{
  "n_layer": 11,
  "n_head": 3,
  "n_kv_head": 1,
  "d_mlp": 384,
  "vocab_size": 3817,
  "norm_eps": 1e-05,
  "attn_scale": 0.226,
  "bias": "none",
  "tie_embeddings": false,
  "extras": ["some layers without attention", "local attention windows", "short convolutions", "capped logits"],
  "lr_head": 0.00378,
  "decay_fraction": 1.0,
  "decay_shape": "exp",
  "dataset": "wikipedia_en"
}
Each number is 128 + 32 x the weight over the matrix's rms, rounded and kept within 0 to 255. Layers, rows and columns count from 0. Numbers have three digits each.

# down: layer 2 MLP down (transposed), 384x96, rms 0.0818, rows 23-91, columns 0-95
# up: layer 2 MLP up, 384x96, rms 0.174, rows 24-92, columns 0-95
down23:147143175130104121122177139188128121109132115158118194120084131129136149116131124132114162118196087143148131110090183186136159163150112083141161188134106108163153159122139156138094133148144102116138146186088100094125120069187135133205106115160133119121075154077125142117171160108106139120
up24:124197128172145124120140163107157152108099134093088215130133184144160127125152089119079093130121198167138134155088145109128120109139089130121116108104111160162067132110116158080078127147092152123166098141106140131143143168132100163062076137115171102144114139103095170104118162066096087157
down24:119145145144128141184130133137111146125123186151124161123120179116068145080125117133041079153138081078087087145127060131167108091104166130149124207130138141156131059090139158158185093114149117128203131111102107172143093110089156138086160093113110098133205121178154082154099116108171155110
up25:111123069122202141096094170183159112110133108130164119129117157225185082180115133163040076099101193091101137143100144140111091120164153162127053110161124050128088142087151092074151104157154147167149148111095130139128029083116170141125089123133102130148152131102095045073121083158119099087
down25:198108171100115041156114078138158111144122160133095179122098124132119028163087192087107076082088171120131153109141193154131115155087132202179146132145160150136088069165035164070166111126139107107092175145200112156156144136108127090210131123106116180146076153136130108172168087130074108106
up26:134145139118149099127131133119140102116126138103129140138121124103122161153156140145114131123122118125113114117124126120135128128121136121132121113134136137120143124132128133149135132124124141157136140122141135128117125131122145117126115111132134102134130111130111125126131129137132151155
down26:114123116128132135120134128142121131128144129131124117123131148142123145128124119116130138140145135154120147145123123136125121113129127139126133146121122135122144126135139115128122136122122115133143114129110118131127118128166130146144135119129131123125136121133133127138121123124124111126
up27:100093124180113123113141102140129159102078128147172081143072084195153077061173105118135068143131076201134133127216127070164126124140112088094130162130102173117167092172147149131118077160119090136146118125154153114177148160129091140102102218145140144115133149109070142185202122135032077103
down27:055141134107163172169130080172128133138165083136108111063095116165064119095115195095172137147185090060042138087088126085138145152105177090127068134150085123098089074131170116121134094080149164131134125137166120175131019125177106164125115210127148131129135182135156146126208102161149118111
up28:136085157140117110175075140082083023122164165144179143167138149106148090129116101143094135115150095128095153101169114093166168105126056154131080113088152137126125136180154118115174162113036121095117147168174169089123108143188191124094088139098143155116111126141165161124158150049101123111
down28:146164200125142151134055112103067156084146134112170136087107152150119122183191151119137110153139170152097152150149078085093152120095148118148109145119145158129143103151126106116150172180075118101113124152176189098101096133192103064154136237082111149110120134122165194168180120047118101151
up29:118094125160146134125117098132160120087137101153161118215184103157105094102108101167088179139129119159158160140126146079101125133179157098137166086116143142139187119097115139123142157133085172087087112087155079153151121054099082111108175113157117122112081115158075123112176102102118133153
down29:131184095139087159102158124096138156126152130130067094104107128115114192185108117111137067158089154075095136089100114134194156074071069080154065168210128152080070103157133161095170152152140085174201164143105113111115143139116138136166135167113103159141148121093103150158138131154113140166
up30:095123097132154115131139133200236118100090109080137126115111149121145086108119180072201156158087106121116179104117131082160137158129136140166155118088108085080000120207078097136127140118139104091146140100101155123137124154143079120133132125107141084143156177196126205087144107131133182162
down30:235093171157093089106098120178156102143106072088100169142110138111152093163203159172166103129116074120056158081093145150139139163070129153124092152121122089115148136155123161158101116161132116167195146113093099121120120106142161151088102130180135113067128199131089190076124094140093184110
up31:117138149104124150136123145136091147179070105126117130137120077179109150123141125140096163157117107115131113102155158166108120113107080161087126103131125123137141166100135182145117179093076146101162200129171162165117163193151138156137120175083110162158105154148098104141185107074132159132
down31:120141097110144082184113109126115147118102149109082193158113124174117124136114114081136112144181125147114100099168131186111139135109124145098126145117141162080123141137130123175083135116128124121055158160160109163122122156106160089145115143107145184124096132107156119126101133163099116201
up32:117097136102113122100113144104095124140127117089177104156128117128148161123139142112132132095145102103125158156150126145111103169088106145150153137143098131152117125119140138123120126114144098108088110113145085133103112139135147107126151114140162093131108094167133133136130147161094121065
down32:129110109090102082117126126129098086160117123107119125129123118126142173147134098150126138112138156156108129129169153135116135100115139144126095170130111100147149105167143109150111160131155151129145145118092158094128146091139111159097129128090119117128161144098126115127124130065120125119
up33:108159130169092156148118126041164078106180136088063126171120117132171116108171156181121080127182097192112120109139164068145087160119109117136148067157153118174085138137159127143113136145145162090142102107110113150071103204091132076078133157077085075099081105134116115126098179125110162124
down33:090151080144134139115133128118160192153085227151142166072159166146105135127131043110018100150155181167097152124161134224203131155100191124160141124125181138081167137075146155178100119109078141150078233123131098140143107123076107156189124105090127117169089104208154147165159137098058110101
up34:143115122126127148123068143164081177184132113130113107156048111188149135122130096143162082158068114179119167125135180152094087084079169098117165104208078118097092105095089131162084090170154132101210081028113176118161158101094101160140079100136093128121132154101124051153120134127107113091
down34:108155145149136155149023047133097136111094163132142108065130109135054147096096106065123092141133127170110131156139165140160119117086157096117163142129162120193148098109089138122119128127087126153187061102130112207115118084162127169175092146149120125129130137058111108109142122147160164158
up35:076197151086150155081157165102118127180110173116120134110116182126144119133166117073173164074157169087162051085156156113163160066132134152074150133172087147127099061206148074154129120181110192124133086145116197151134144150102162122125087092128135069121143072112123092131135152115132133139
down35:141169091127160111080172093131096122114152138088131135040079121167107113057116133150063143125135189161104083099152151108154173139070153078139199174153117181082187064088160108183141158109089091163121171123123137101163138127169201157106107121128118129098167108145088091123164163109181062146
up36:166162087144049135126095143068148075085093140150137096124164092162191158118111100112160093092167137078171125137087149164085096125082078138094142153133154132163180166085142108143076101146098167165191142125119144134145093104099129143082181061123086112160082104152118066080177132114187117133
down36:069136178217127196060116106109160123202152136099097156125112167152151128127138194127112182098173076137123170097121142187097158144115136149130106122121080103166105119107140149103172119121143163086076109084169111149182111139128089106170126120205153101120139127109154163094170148119114139105
up37:148116103132168125174134106119102133136106107170167173132122098087095085066145108095167126104120119119138143131141126219093179054101101132160095110110161157158130172186142128141112130156120129149121141112132135113112137071143157136100144156160121141162109145135095178131157139106138117107
down37:045113165134125107173144036163111169095123176170088107087120157086099162113083119137139135171115123105146141127105165151139101111138154108176115153080128137133129101117147117100083092119114123172115092123099051121086112116112135180140144129110114163114140179107136065145152151098153107170
up38:169131101067169127146143131134105103114086142166121098117074081101175127107102122095196184142073158131175123126114136135139126148124112034189162186129099086170116167105155143110120131130171128166147120132127105079116128146098120113168103142061132162140106099084108140175122123137113111147
down38:180117134109173160145111109153157129133124139192145067085099087093186106138137137130185188173068168127155124165120142106123119144133134076184162126140151127162145184140139129169107155162177136177200115089092115164172061121097141137164185141091191132086118118099143067164138154150127115130
up39:139144084145143174124107114136097070079125116127146103151125133131117146108125110220110084096112160123122129081137141098153124133181156128177136201107105100190139136147139140127123164148156127123079102155129145123155164102091148152084141142100130168072149109092096155075108215137099158089
down39:157169145096095129139118088132101088100108118148121112163125121184149168092130113143060128116107117098074084117060145128126138096167143130153090172070048105151084149054147107123123136158119137149102166119091137137081136161118152162087124110092128139124105136115070143158126113135088142087
up40:116097160146182118107103138111205192036115120114099124120154136137125091129179143042133113160121125065186114115132159154109168121152099079129081129097139073054155097215183112138123129143091182076144168099115201118138097092118112107090149196161103090104149147172072145119085104173082059096
down40:107132116093100171116082146184115098142153101106175109124090053179108133122101162117145161087131113105094161069138080141150199116084143123109117097088106123111174124107144120123134230105204084101120164121154107123146150093171174110074110136187148172066131130145089112109130135115111171176
up41:097151191142106191130176070077110137054123141178116194134042127142190110128082147143153143149099074147126169176141172095150142195139048142162128093132160112098110127106120137146120127125078113108126119200133125138142209134085132084108083108108140113137148116129141167160144125092125124162
down41:147029100147117165143134087201099116118132111086181133087183164130146140118087144156123101136182170156125122109120083087083146180136096190170101106106229100173081193181108153119189106120108154165075153123097127128145173076169107093138102115131074132121143158072155177200126131097090160138
up42:116122105199141136083147126078087087150115134123098203169163157100063095147138092140089189152103144125131034168169174157099115121120189121255117067107170139095107141115094145139139126118118162144112133150101127140096157117138103063082122110131139097166134119158113159157162184130198175120
down42:137105079127113124119124123112077134124181179107150154135083129150133143088108116119156127104136130148112114057127143203197153119111144173169060131145126131148137077178129135062160136132229080118127124145153056144086148143166116107158116165114132131137149042130110127166170142109141173172
up43:175129164099149094144117119130095155106126140118145103143133130093126088100132136123114112138137146113141141137151142072135148114127103148132164128113127086125121135115101110133128149109133152117158126153132140173104153096138112116111099116135152101144111104144146127119110110153148107081
down43:115138117128123157134100158125120118089087161123099135136150164148118145149112165105117104151134103124117114123085116090112119137125141103155143141155145177159137152102085149111139171110121148089098140145132140164155095124122136125157131120100147128112092140094137138117112109143126151171
up44:128153106079175135189136163092119106097141113131138120133133117106144128101157138154137123133101100139124115188103061120179082149125130114153142092143177116134141145137150068111110115098098177135136173154147188136118122117068196139132154119137122051145193135167157152122103117160105151165
down44:081125135097204153068120149140125125155115136129063094104198160119149141152128101100100085133075065153135112208162113135111105184094115137111135098114078105083141126091161149120180158071151130126150141122136119121105098135128113189138155134122130131055132142146130125140115117125169165161
up45:136140135162148142149168092096142159052133124138123122163128113156191150112163106200148022118138135151150121149138127157106106145184081116104176097122181149142108141159097152107152147152072106157139086128026202073143183081102170094121148069163186102141144131133115192146130117101124114115
down45:092135116191123228111153087116066128184116114192062112155157096180080076185142088029148100166103148142097108158096115155064159161123128111141104168065200140158175198147167124095180120000131115082038130068068143087137178051153136174152112119086136186153152134005127105134195097061083149076
up46:112120100133201101078102171176160115092146123090171125117091180113108075145101194162090131096129106157108109098153117148136089137130073147085125103150136110082122105138171168125118126113073150130120108137134123142041130141087127134108118132123077157086140171201174101144122156128077084133
down46:147124164128170145087113092141136117135135160080077160107097134135129176191163157147139149134172122133143204067135160076101204123141096123174084106180135096036157156083143131124143142149144127100170082134122175122087118209112125098118138151173051095078143163086108138100114164132079134144
up47:130175111106123155144139082118154102117120080088150154133127124149165096090076110112166096093153135134109053145134089145098077126163143103088123115075117153191029109083076186083095119102069077056127071160099166089086190180141165160106181109082112135132102138106083131137177149083067020119
down47:163104141119132164183142107140089089153152147185117179105132107204080129121085156131097112134112116050150114123143103141152103079106111221033155206171129164138084114170123145094132144092194107061150152187141139173152119156165158171157071096131101168089148098098125118121126130123131103146
up48:182117075125139117160170171073109093094120171159168096137140172074152100080132115112141119086141080140121162106155115116141057097089103154135156145141123141093106144162161117109099081157135141175155159140107157153128087112105146083104096115159123116143166137092156120115044105082099126169
down48:124142140077155136119129163104096106151181114077083099196077162169096126103046165125139103085105120144090115099109149185148185151118100100118139183113114132174160155138095139089156179109154103132161110162118157164144089138124136062146172119081131144107080119160057162157037132130120090133
up49:146094137114195176158188112136094067159159107142108135101060120126160131125148110115129107167078099113132194115117143124131148180098149108132093115120148136147074138165185102195086120155142128143155035085154174108126114197123174123123164096087114084158098111166100155167155153136125115131
down49:151106115120118164095188145111103187096077079137096123142030146102122168079119087156117116161137111124098165105133087127117145090141175107083115128128099159110128130109119116166120105148076178138194156088096084122097149105206173152109147101120144056088110113132133129127176155145165130145
up50:158115125165122140056065136165122168111110164101171129108157157163143075094154095088149130182046129117094099116156116100134135136136102134160078158082144100201118202123132150119122132119158153141136085135091127097169157115129157128082114175133132125148115135153098110194167109120093153129
down50:156137180127142110060134128126140135148124198102169109099156106078122117108124071139083162128081083150103104128157106084104136158074134151144170124116103093155123116123149161099131134130179114108117134207106129138121108152172142118149116155179116143153103158150137086132164125166084178039
up51:108102127138158126115167140111147144155088122088143133123086149135126148154130106084141115168186118113153104072154165128125104145114067113130133123132142114092118074059131161143093147124149133153153134161103147082103118141133092120181076148131173202133159138189109126154149138115164116089
down51:191093114145099194144184132084126128076099083118100167127050152116179219136151121046145105141130098150130086153177162099144152158118108150119144113110087152077145108000093104097076149149152152148044086169140117113082097098143134123190140111149136177092133124050196122200132102119138172099
up52:152140077091165152134149035155189113077153106147153136137125105166139121134145108146170180120147115087129096108103156124145155100142111135100180109113145160130119054113171197102104171082113097069179109117109195149166170126145151150084105116123130142121120086135103135061099118141111116156
down52:166167073092146204141122098140117092098128127143069156181058082194076123177122102135088085134142154095161094141114162114138203097132148163105124146116139108123165123135159076157088129116122128149133125169161146150173114104167149148098140141109115150196103160180105089137186049168110121081
up53:114185121164130107124151118066030053108132089120110161150084148127118098141101115105142091116157140095081123143181139163077149143136111142102164133146091093155116035143122115154056108121087163189199118104109150086133122085132064110125099129093171205094155130126117162141164106103170139136
down53:105127146076154157166159142149091136143120147133106164100219115158066086128069143132121119156111158157155128197118164107119128141179117185135176158113118147116108095071159154123109150205119127169125053170110119086166137160156120137157169159165156134115140107114161136161146114100115116141
up54:101146110106116151181155138162092124108114104114136064102106118122106142094151136203121133139092139128104137146121140108111182103097187057144117116121153101153081103151205084181156117128162111144081094092082171156127158155116113128132144097126128152101139132123075178101091133161101086062
down54:160147132121144125157155124115155135088095143081132108083118133135145162117095143145158141133131098191090147093141125154141128143118189136137114153125121135182120120141121104127131144124188086146136098108141110119092163089181133117148183084137152140109114082066091222148109144132152145128
up55:130173138140148220133168129132115156139117198132100109131135134107145108164126142123123107146075161128086129114114137140155161081132128087091129084144161096172118162138120144082127055175097181126133095099207113121127084166115129141147148193069109122113191166142068122136106207150165178092
down55:121139122127119219126198115106121142108156139084071132096146142149125102111168185109092113177148124125127114132110063106081161159036102126066119155113112148193113129119106119147149100093109132127093109019133094108133099146114155111153165169111129115102198152129140120180099113104079133134
up56:187171104112106142114230092149082086114089122134163130119158117119163160117136124142088149128178170180089127134133120106100161133191131103157140111136166113121144123120153099152157132152109186133034115122093119112155162111071180139101089132104194127109125181104110138165089102076193139121
down56:143117090105103117173093150135118101131151159133155135117190117144133158118055113099116122088109099065137111116161107088129134051113109107104143142182070089076166119096161141130138150128061145135083132156153059142106102159124077137075209126135106113113144160124144107066099190166189177082
up57:151141129107137190170144075120147148168134146043119121187181142147134143100141166128116157140131105153168144082098183169134193072173073079175140077080191147104153169137198142206082091089089111081153166115123197142187172109088140117163138107116143138204131120095127107098152149176123089125
down57:191140161224114144161115112100222093166121127117152139115150087111078120143110087160079193126160131120141057134080121150111116122165170184103116173099111126118117156181115112122138085148145167104080123083068067168161134171118140106144156118176111161138118220124129105134146083143154149164
up58:148121195097088074142114135081203158087147073135109088136166119159121170103100133112133087108104140179100140099141216096163065106136085108164134175170118139165131146142108073112120018115090117121081122127114129149107141167117149101052140130144127120172129054119117111146089120111107128132
down58:094102091077135161093175127146211097121124154171117084149154130146115185120092095122136140101059160148134149098101117112222142166126112140109140126080064087123115123202078057178172059135084081102156156136119060128110168092066118081159162126117087148129156165130117086123209082101121148128
up59:123113082085159165150126179094100177102071175122091112230159129151159178075113127127157092123176124103110104149125138132131146153205110127157168121182208117146165090123193113139123082160082136113122155072122173118105141034127163124073107124099148077152151136048126177116100112100161063089
down59:143164167084050126141034104111112136145163079090150090111125137134130136078161170107106065076194173102120171097142143096101098145148139170089134129054131144142172162185052011205141197063164132175082155138103163115165090118111105149146205084118188077147164130159080104154116107126157144142
up60:120083139109104120093171118122118044114090122131191088109159112121124115159121134079100134123121176197133193124142090183134115111123119083148153145104160138126125107094085144041125114145204111184173067112111097155138138097062084097107139134159108167101100068130069186157112081134115155212
down60:107150073076158136112107194091096124096072141111178147105165104144144110147133118139118149120171098110089118136159087175149104116133115152190162176117123193157176153088066081112071173085160118113158062121180082182163151072060149119091112186151153124138082155142162145077196151190103178160
up61:133114126099105120070115082101099105122193177117116070150211108128170163119133105175103156241123165160118047159159130160130112101136165126156074094166150126164209188133152077130068063078141190115067123078098105064101030094127173128118156168147141159148095086141165147159111150124128118123
down61:112081126103103161095086193142126127148137197121147154144053161172110152092127133120105141105164197072178136073147101122087129133129118151107083157194119149129182159135152091097144079106152114206121165142074109121179112156180111149117122086155075199133144114096115142141115094163083127083
up62:083119050161071183085100123186142127078119123156134132171092090113153140123075183125135069183079128125152130166103154119099140171146119084146087201093129140085123134105079077131070141146110172155130076111096120100115201090126098111133109107073059099181145099078165081138133144151124139133
down62:110152085174075168120203113142144143171108069121093099124140123125157142135144148183132092138118137157135103165158136142093076132159142086181099204079130180129095077115110111137165103156138150150191098086105103152178185145142136122149213139115075136126110087093183178158204116157129162079
up63:124088129089120127187166115048113160107152127094087132166166125100097138145059121106182056089149173103139118133124089104131136188194108044065136133113162106189157151185136148155116161154115181091213034058191169053112100115088110065134182123131115103132118115135065203109099144088205119099
down63:157115126147096097114137141143166154117191125103084094111102147120087122114142118158126174118138091087189129098140130152152114106096104121165145057141103116069131068156137094141142183137160144111163094241140104145150131167149083079118109083167119034098144187131130125172108095157097107124
up64:164140131103119090095105138146069087162166150095153138179123153076156151099126057147073134115130108146193083129130163162086129098116155135121097119146155138097137112091105131131133064118138130102155135145141093074147138062094184142104116168167147133115149085087106118113140149106138091162
down64:193144159110124085128125125120133153150165178154055116076100110111073139166118127126124148110130144111128086124124138084139130182123133125089074138131109096160106125115089142120181095120129105118184159163172106160157114126147151079169125114124115105108159084086148111102105107124112166144
up65:099123110125092124086134142150159178094134100082141165165111144073123106135159111148167184135072120143110072117157101115140125137089095171159145119130090096141082139123083125155121108082116126085125079149149126198087148133110137101145139154126127152110086070095125148137135138152156140119
down65:139140089131075103088122083145154155111127159098098170094132110116127164135088096085145118099088125113111146156170140120121107137101190098120132137177123095126115130119166170124143146126093167061079149142125161125076153186147194069152135099092133166143086123187115176128107140117136139158
up66:122084127119100152135080102074144155131153206157175160130180135107134099127077106170117158092097174156123125098123178105190117123118085182083115178167118081097154168143130153111122122138143118058151112168128127122111128139110131125115152072086097119174091151179133125159075161114121094153
down66:118104117175160164107146114079118139096111169165083197131159117122152152178131146132130142094075145117106127112079129108120108128157167136121107169098129146163204122137143126114128176130122131116115127097147116168136089123106148105200180080041108120142095160138214094143095106148112105155
up67:105093110151150088131129102125095150198116114115130113124089089141159148188155118163113116160188162186130174132075109102120119085083139131114165160199183132201107070101130119103121164118109129203131131099148111127109122103118064111134081101126142126135111151114121152098145144159108147090
down67:160161118138156141123093135138050122123141095088114132113105113121115182153154122099090130124142125109122125158150172201151071111112174104116176137147106135123151106129137074133136154140184094115154149142139133148143151121146167088128183087151177136086109134112132101174121162167164130126
up68:156164142142128136187162137045129148015108170154166112113083151113148148167184157060071196132129163173112150176111083161098100146158131129127164092126153121126098144131095135061136105139156102140100130118154198108126126127139145181096105144131170122147161176121157146131112075112164076097
down68:107174154152160122159178123132112129159204106150140157180147117107143094125158096193070129088143121174143121117143177104083127114073147099127191091114143097164143154123067177100135165100143180116119126165138069083138109002142100082181122141133135123179124131202130154107135083141100119157
up69:128136088129124163104183142087110107124152133120176112095132148118059055098129127139072120140139114082072150096122157120111109128147127149107172081123078112100101136097146152150141116110139158079209119119171143115138137126082079089127152140143133170175099115184135111124092164089112106127
down69:113189107113122102111095151121113066124140122140085173159085167090082049145097164147064118155149137118135142139137146124085212177100154070138165109168192138117108107078106188137116162114150122156111156101134145132133168144154124106113154165146143208135133151171128038098103137127184124109
up70:094169113164193130036129130185122087197119099130092115134124069127060165133144133050114074170101114111197098129117117094112109129169128093129156214122153123089064089125092100113143124177096186219110059092102143105133209118149087102110062082078117200109136104094147118154104140106131130134
down70:146079128099155110114127151080106163121153199078190153155095160170130125068153096124088151121157127212196151084181126111129133096142167093137163123095070160116101110150078097151153141097137163160170070120120170093064195160074083131150108126137160150106171135125124159147113155095141155125
up71:168110118097129086143112138121130112142166131105146118122157117167179086102142076194133101104178128132144134113098184090059151111117113173107139154193112094156106092129120121143135108146155115133127102111070104131080123119169131180096052101090112152162130118160108095088146157162109146126
down71:084179134174129132089168143112077137143129088130076153217120123143144164132116172144126119068108119101153084124123137107105133110143116176116126109107146127155169157122107069167132145095139157166133186126142145189111136114129117093104188097097140136078145076150142143119143155142112125161
up72:105097108126133110100104117165132096145198100134134135135119121114030093158136152100067221148176145120101128108146159117132071121161138066129156097050073172144072108152093086128112134168115189162201144099081151177108171113155109098162148164102112191134117128158113140118154153142139119061
down72:164117166131157158118132067173164150100133197182098119134171158133137136119106094099167065080142165123135110072117093123148115189178109102140162081161131134154151161073137108055084160112109109109042146139174114099097122136130115123130188164196194121101138169081136119147107155115078154091
up73:193101123096123191170136123160154098124170119098080102117119130135126078079123209127070154170000066169161112102115128079158178102180119050196046074039068189141069186175187190152133113148124082168044187119186213115177152165086143150101061095110058082189142112139109188119124164110144098103
down73:112127180165116090134048127142068166080130079139045130195160144110081097113135100139147187055215133102078122044055151079153093167113056162093097152111125095162179161116119090144119115138137238110082203100089124171158149110129074122224213109173150056142197119118050145097141110134184116152
up74:164134114111183129128186101142127111171111079098138103148056116135114127141137098142155134102130056148097119167120122124135163127066127173074151117103128151172096122093087152120145135146092086175141148160141094106152223161151111139108115110100183139177086139099082132087169139125185163135
down74:156128116146091155142151159163102086166137098147104115166079143114139147151108117126093090132133097112116127169136119104163140146084109179130090138143133150168106131145137134130199158089178063121125142206165112137169161156129135085139094109100116144153096126129119135155105093159109132159
up75:109087050116223066198148009181135139103107108173134163132117099096063135174144087137144137196119118107177085105159141082111088159079195062179101125117134092164109125117212122134115126116123174168047122194057122192172127109097170129068177119084149122154134156133091168145172192104090112146
down75:149098121100037080159129109161166205143119170192132148091155134167109117104149129130060166096171139093118122195046124074100153061176117176141064190083139092138138120112119115157109062166069091170115179133178110089075148180157128163143141100156098168156138120054079113141160114147164114161
up76:156083172079103150124145143126091107089170128110109189164116123114159139167126145122124141106076083144105140111157124131129141130198107100092134109174156148141132126152101165136135164128154103102075112141079118123153140105132125092092129103120134157140168101107165181151123121185169143098
down76:159107169106119075117192179127145102192143081197132109127139146152107095106128159152087153177112129160119113123059103137133127128106130143084109195093148107092128108141078139118172141137133149093205149136107147148111084123125064163173115176098123134141161143129092138116116106149134082072
up77:125132127105106189122106112116076108165047108076119141183117095151175148099157081135090121127118133181169133094180182104121106122133100112125151255107090156148138114092122113197135129182082148090119135025124158096123143079115120161042108033197143109136152095112124178121084190094080110078
down77:157115176149086117102114130150123130109115141147116096081130089098190153147130132110215099080075120192127160134175116224122127155215169135124139177162121169127081109103108099179104111104044131129127150088112158068138116117101137157130144147156215125152096022041101170113136141114125116088
up78:136153149217140071145189133088122106115122138212131083143105124166118075137080124128109114124152091108145127066166156173171147096114098105156119095107096120136134131093171172115089135126117104121177169166162151149129146122137147151114097164109118083145064070138121161106105174099089180089
down78:097196172080103149111201116110090155110113150147104142136147144145095136106132137154166146182058169128137131138161121173137151173177088171144092154101165119128081131070164105144070115120116112097082118156099186120165125081062118106079069118107093137188131109084158150097169087157071122146
up79:114155120135142153143133187156108127155140096172160119151122119071126098132098127118171103144047104135072149123118118166159138116117083164070140116129122115142166177129106129165102097089121126097120184141166109113129128136171137109103157092160087163136180158108093128173119143066126153120
down79:124130100136133096108124150145176118139071187135116123120132115106160163172097122082118101112122123135071123141163101089094155159152187112146172156091082146178150144109119131104100121175099109095112056157163108128133137136151148164135124104136165137101131165112116130107100178149097169114
up80:114140150118099106113192103068149133196175093110152159150155059068103089100131109164157133120182120099145144127157143146138140160092098142131117110118057099121100115112079153109149072118122153150080114096101109198124100142113077129089164145120198131096100099120126166113142112086106171200
down80:148103085184116050143071137140095150046138079128083092112113138117148134201072119113139151129192165110157162085155083117131086128107135107122097167126153143141164173168113165170116128111152127162134197137148087113154171078103132088160157122141142132121115111124086090139119099150172151126
up81:163127131141119119106158086150070119161108137130111098106128117154137117149173128152080134150080135157190118099168159154089128098100121140100110165137113160150099157136092102165165042159115143106109125162120136147155195111127160152174095130108128151130164085181150153131137184124097146131
down81:191140151093128115102120111147106080095143149148056114137115127119094142158157123071068128094117145151154147108202125120120138101163169163094136104132114093148100197064134075122098133137139111103094186138135117156148146128141156121169132117127129120122157134104095111153124138153129170176
up82:100113142196187111127104102211107121104126076162154087140162104136123109125121149138108126104078095139129100113084148132107126115119143109131100138148152154097146144093167074107120142146120163121122117157139122136141147124141160123129085142125122167152125161147131106107122094120102119126
down82:131127098138108133092156155092144201155142098142051161141114157126132098144040109160163138076146136158109099131126165183113137121131135125150079177163109141116126141103135108119128124101139120079137096123164087118121100098150200120122161124114115171143111115133098116153131103115114175101
up83:141114120111155136094143132138134137129141134142099160127134130090136142116115084162181199076154088209125100200147186136113133119155085112131130132117050073122165093169116116137180087148148111096153091111128128143110141134098064171154105133143130202109149132091085194109132108092094151104
down83:187193139124156126120155109107117129103175150119108126159127128108121122188110121070179110090086074150141138144133124121088132169086127125138115098119106151172165120153070121136086172123157146072097129143123143149142108079127160127190145154127200119077171171107126130154079126139157148144
up84:114114121145104121154103119100149147079108158096161087151100113172163112065084117161147120127117114151131086109128136127131147130117086133112131107134169133109131152119188149152080132092132138093110177097145150159134164124125132112109175138127086149105147174104106098136103115098147070126
down84:080152142095119140146170093133142144109171114128108101091203140154145141143135121135118184101180130154130125165133087089145140108151110136109104105087149162128117155124119117133111175104124133144112120149155149132121077105134078101146122139146109109129160143103137136086109156154106166148
up85:167139145150123142096063201176148165125154081127134139132141119076100133179173111103094136191073167110130085176126123118117119133161130111113179127135118108173105152143160087106101137187161084178100095101127137121152130166122080150168111128108060168144173114097141131124099162137145095109
down85:141139124114078145153131142105177124109154160103190126116117144163098097115159133129121102112129173097136121099187150165114142160125168076078198109145138151119176160207081149111122101115125100136154118161120151160155140143150210146128152106096146146170144111114125130044122175136124124141
up86:117069152143161135130110122165158162119123157152144140172136117126166099102147129132135135129143149146142090120168127163134188149154142090105117136121121098151130181086141139143128114151149101109140169126160128131115127108138078113136159125104120151162148113057074163124101152126128175090
down86:126078124133146130099137132100139128080098149142106082131137130152126176136141112141131099131174123181128111131131107169160177126151177144078129181113083089149092175105119074080141142135116123078141179164148085143094105132139112100148160142121135132122118148180136132154117114162159139099
up87:146126164110080130162107150110136077054173090155161138126115133098129120188174084092109118164113145126111157040110114076189138161144116148134127100130126149146087154164102103076134151074142131107128156151088156087137129148164175121063121117088136108164147136096127142137177187155098095122
down87:114138128117126096173136079089101110141192163087070160059111167121117114107148171089101166154087101135189093180150163095097116157102163092136151086113114122111168087098090140106161144143172112125160082204122115136082094166114081218135092090118119120158122125132172124115162127121085110161
up88:129122152159087104116136163087165110089038106132098136144113134118163096157089116086111111124143112115118141179094151142106111189142140083085159119151167137085092158122120131162125117181139196123115110153136158044115165137084190146114046095139115106158132142183142144174126135155117073136
down88:117131110148140154120160186170111120144149171177181129132169160100143159122162144059057098120131123155150077075083172152171136086119136090153157148203126137103100075068160114092113150156168113088166109110209030116072125139121164154198121070144102187137114099118120147252115070152135095134
up89:109125078136105132085105140131132132135127102179098129179172122096189145160133111117103185111165157129134191131148125118150142139125075132122150083150153153175133176098164140080102140121114132181166122109152075113100117115174096114094136178075158178162088171147079125152167140089126164152
down89:143095201086055155095140092113143099103136108123151085116133133108140046152115118151109101107135107127091087111173088131128142089147146132144107142093171118146184107068064067143108086073095159151084132207132153161145104207106135154153134128095099126143128148150118123116139154143084162134
up90:159131125150132104142157115164116117196170137100157065137154101122132152169111178161126134121097086179124145132144066135242123135092147192082156158207168135120158080161100106132140123086093139173111118114104108166087144171111105097133123114092137122173084129133154180136157123130092125097
down90:147070135088118106081152126198116180123114156143072255090087134119139094139086162101145149094133093108095125136110124139090165151067167152124123121125153187133139092104121066099101146100124127078134128161106121173166115076099134147124142119113173180177125132106127182110146132127119141174
up91:103156134158149086107179171112150106106115108137134112152071123035137139142127063136151114174079148114192113179072109088137097156119125155136163149185179091095148121103085089131071188148094156139129087105050162075124114052143144044102068122102218102167113154128144145133152147092108112119
down91:097214081138104182068100122143091166148082144180153126148123065091166098177093095098097167154112100145129165136080138123182138074169140162079168148116156161178212161126174164130136168084105081102078095108153156169165136038113122085154120138112141144161120123071148168102118133096147191125
up92:068143120146127157121138120117159109124144155129144113096138140094149113148109109149134122096065135096171089068121167104098096102090138095127134123122147106063087207133082195089114088125200090136050102170148155116079129122122128155091068078134091080117160157160113079114137118096127133099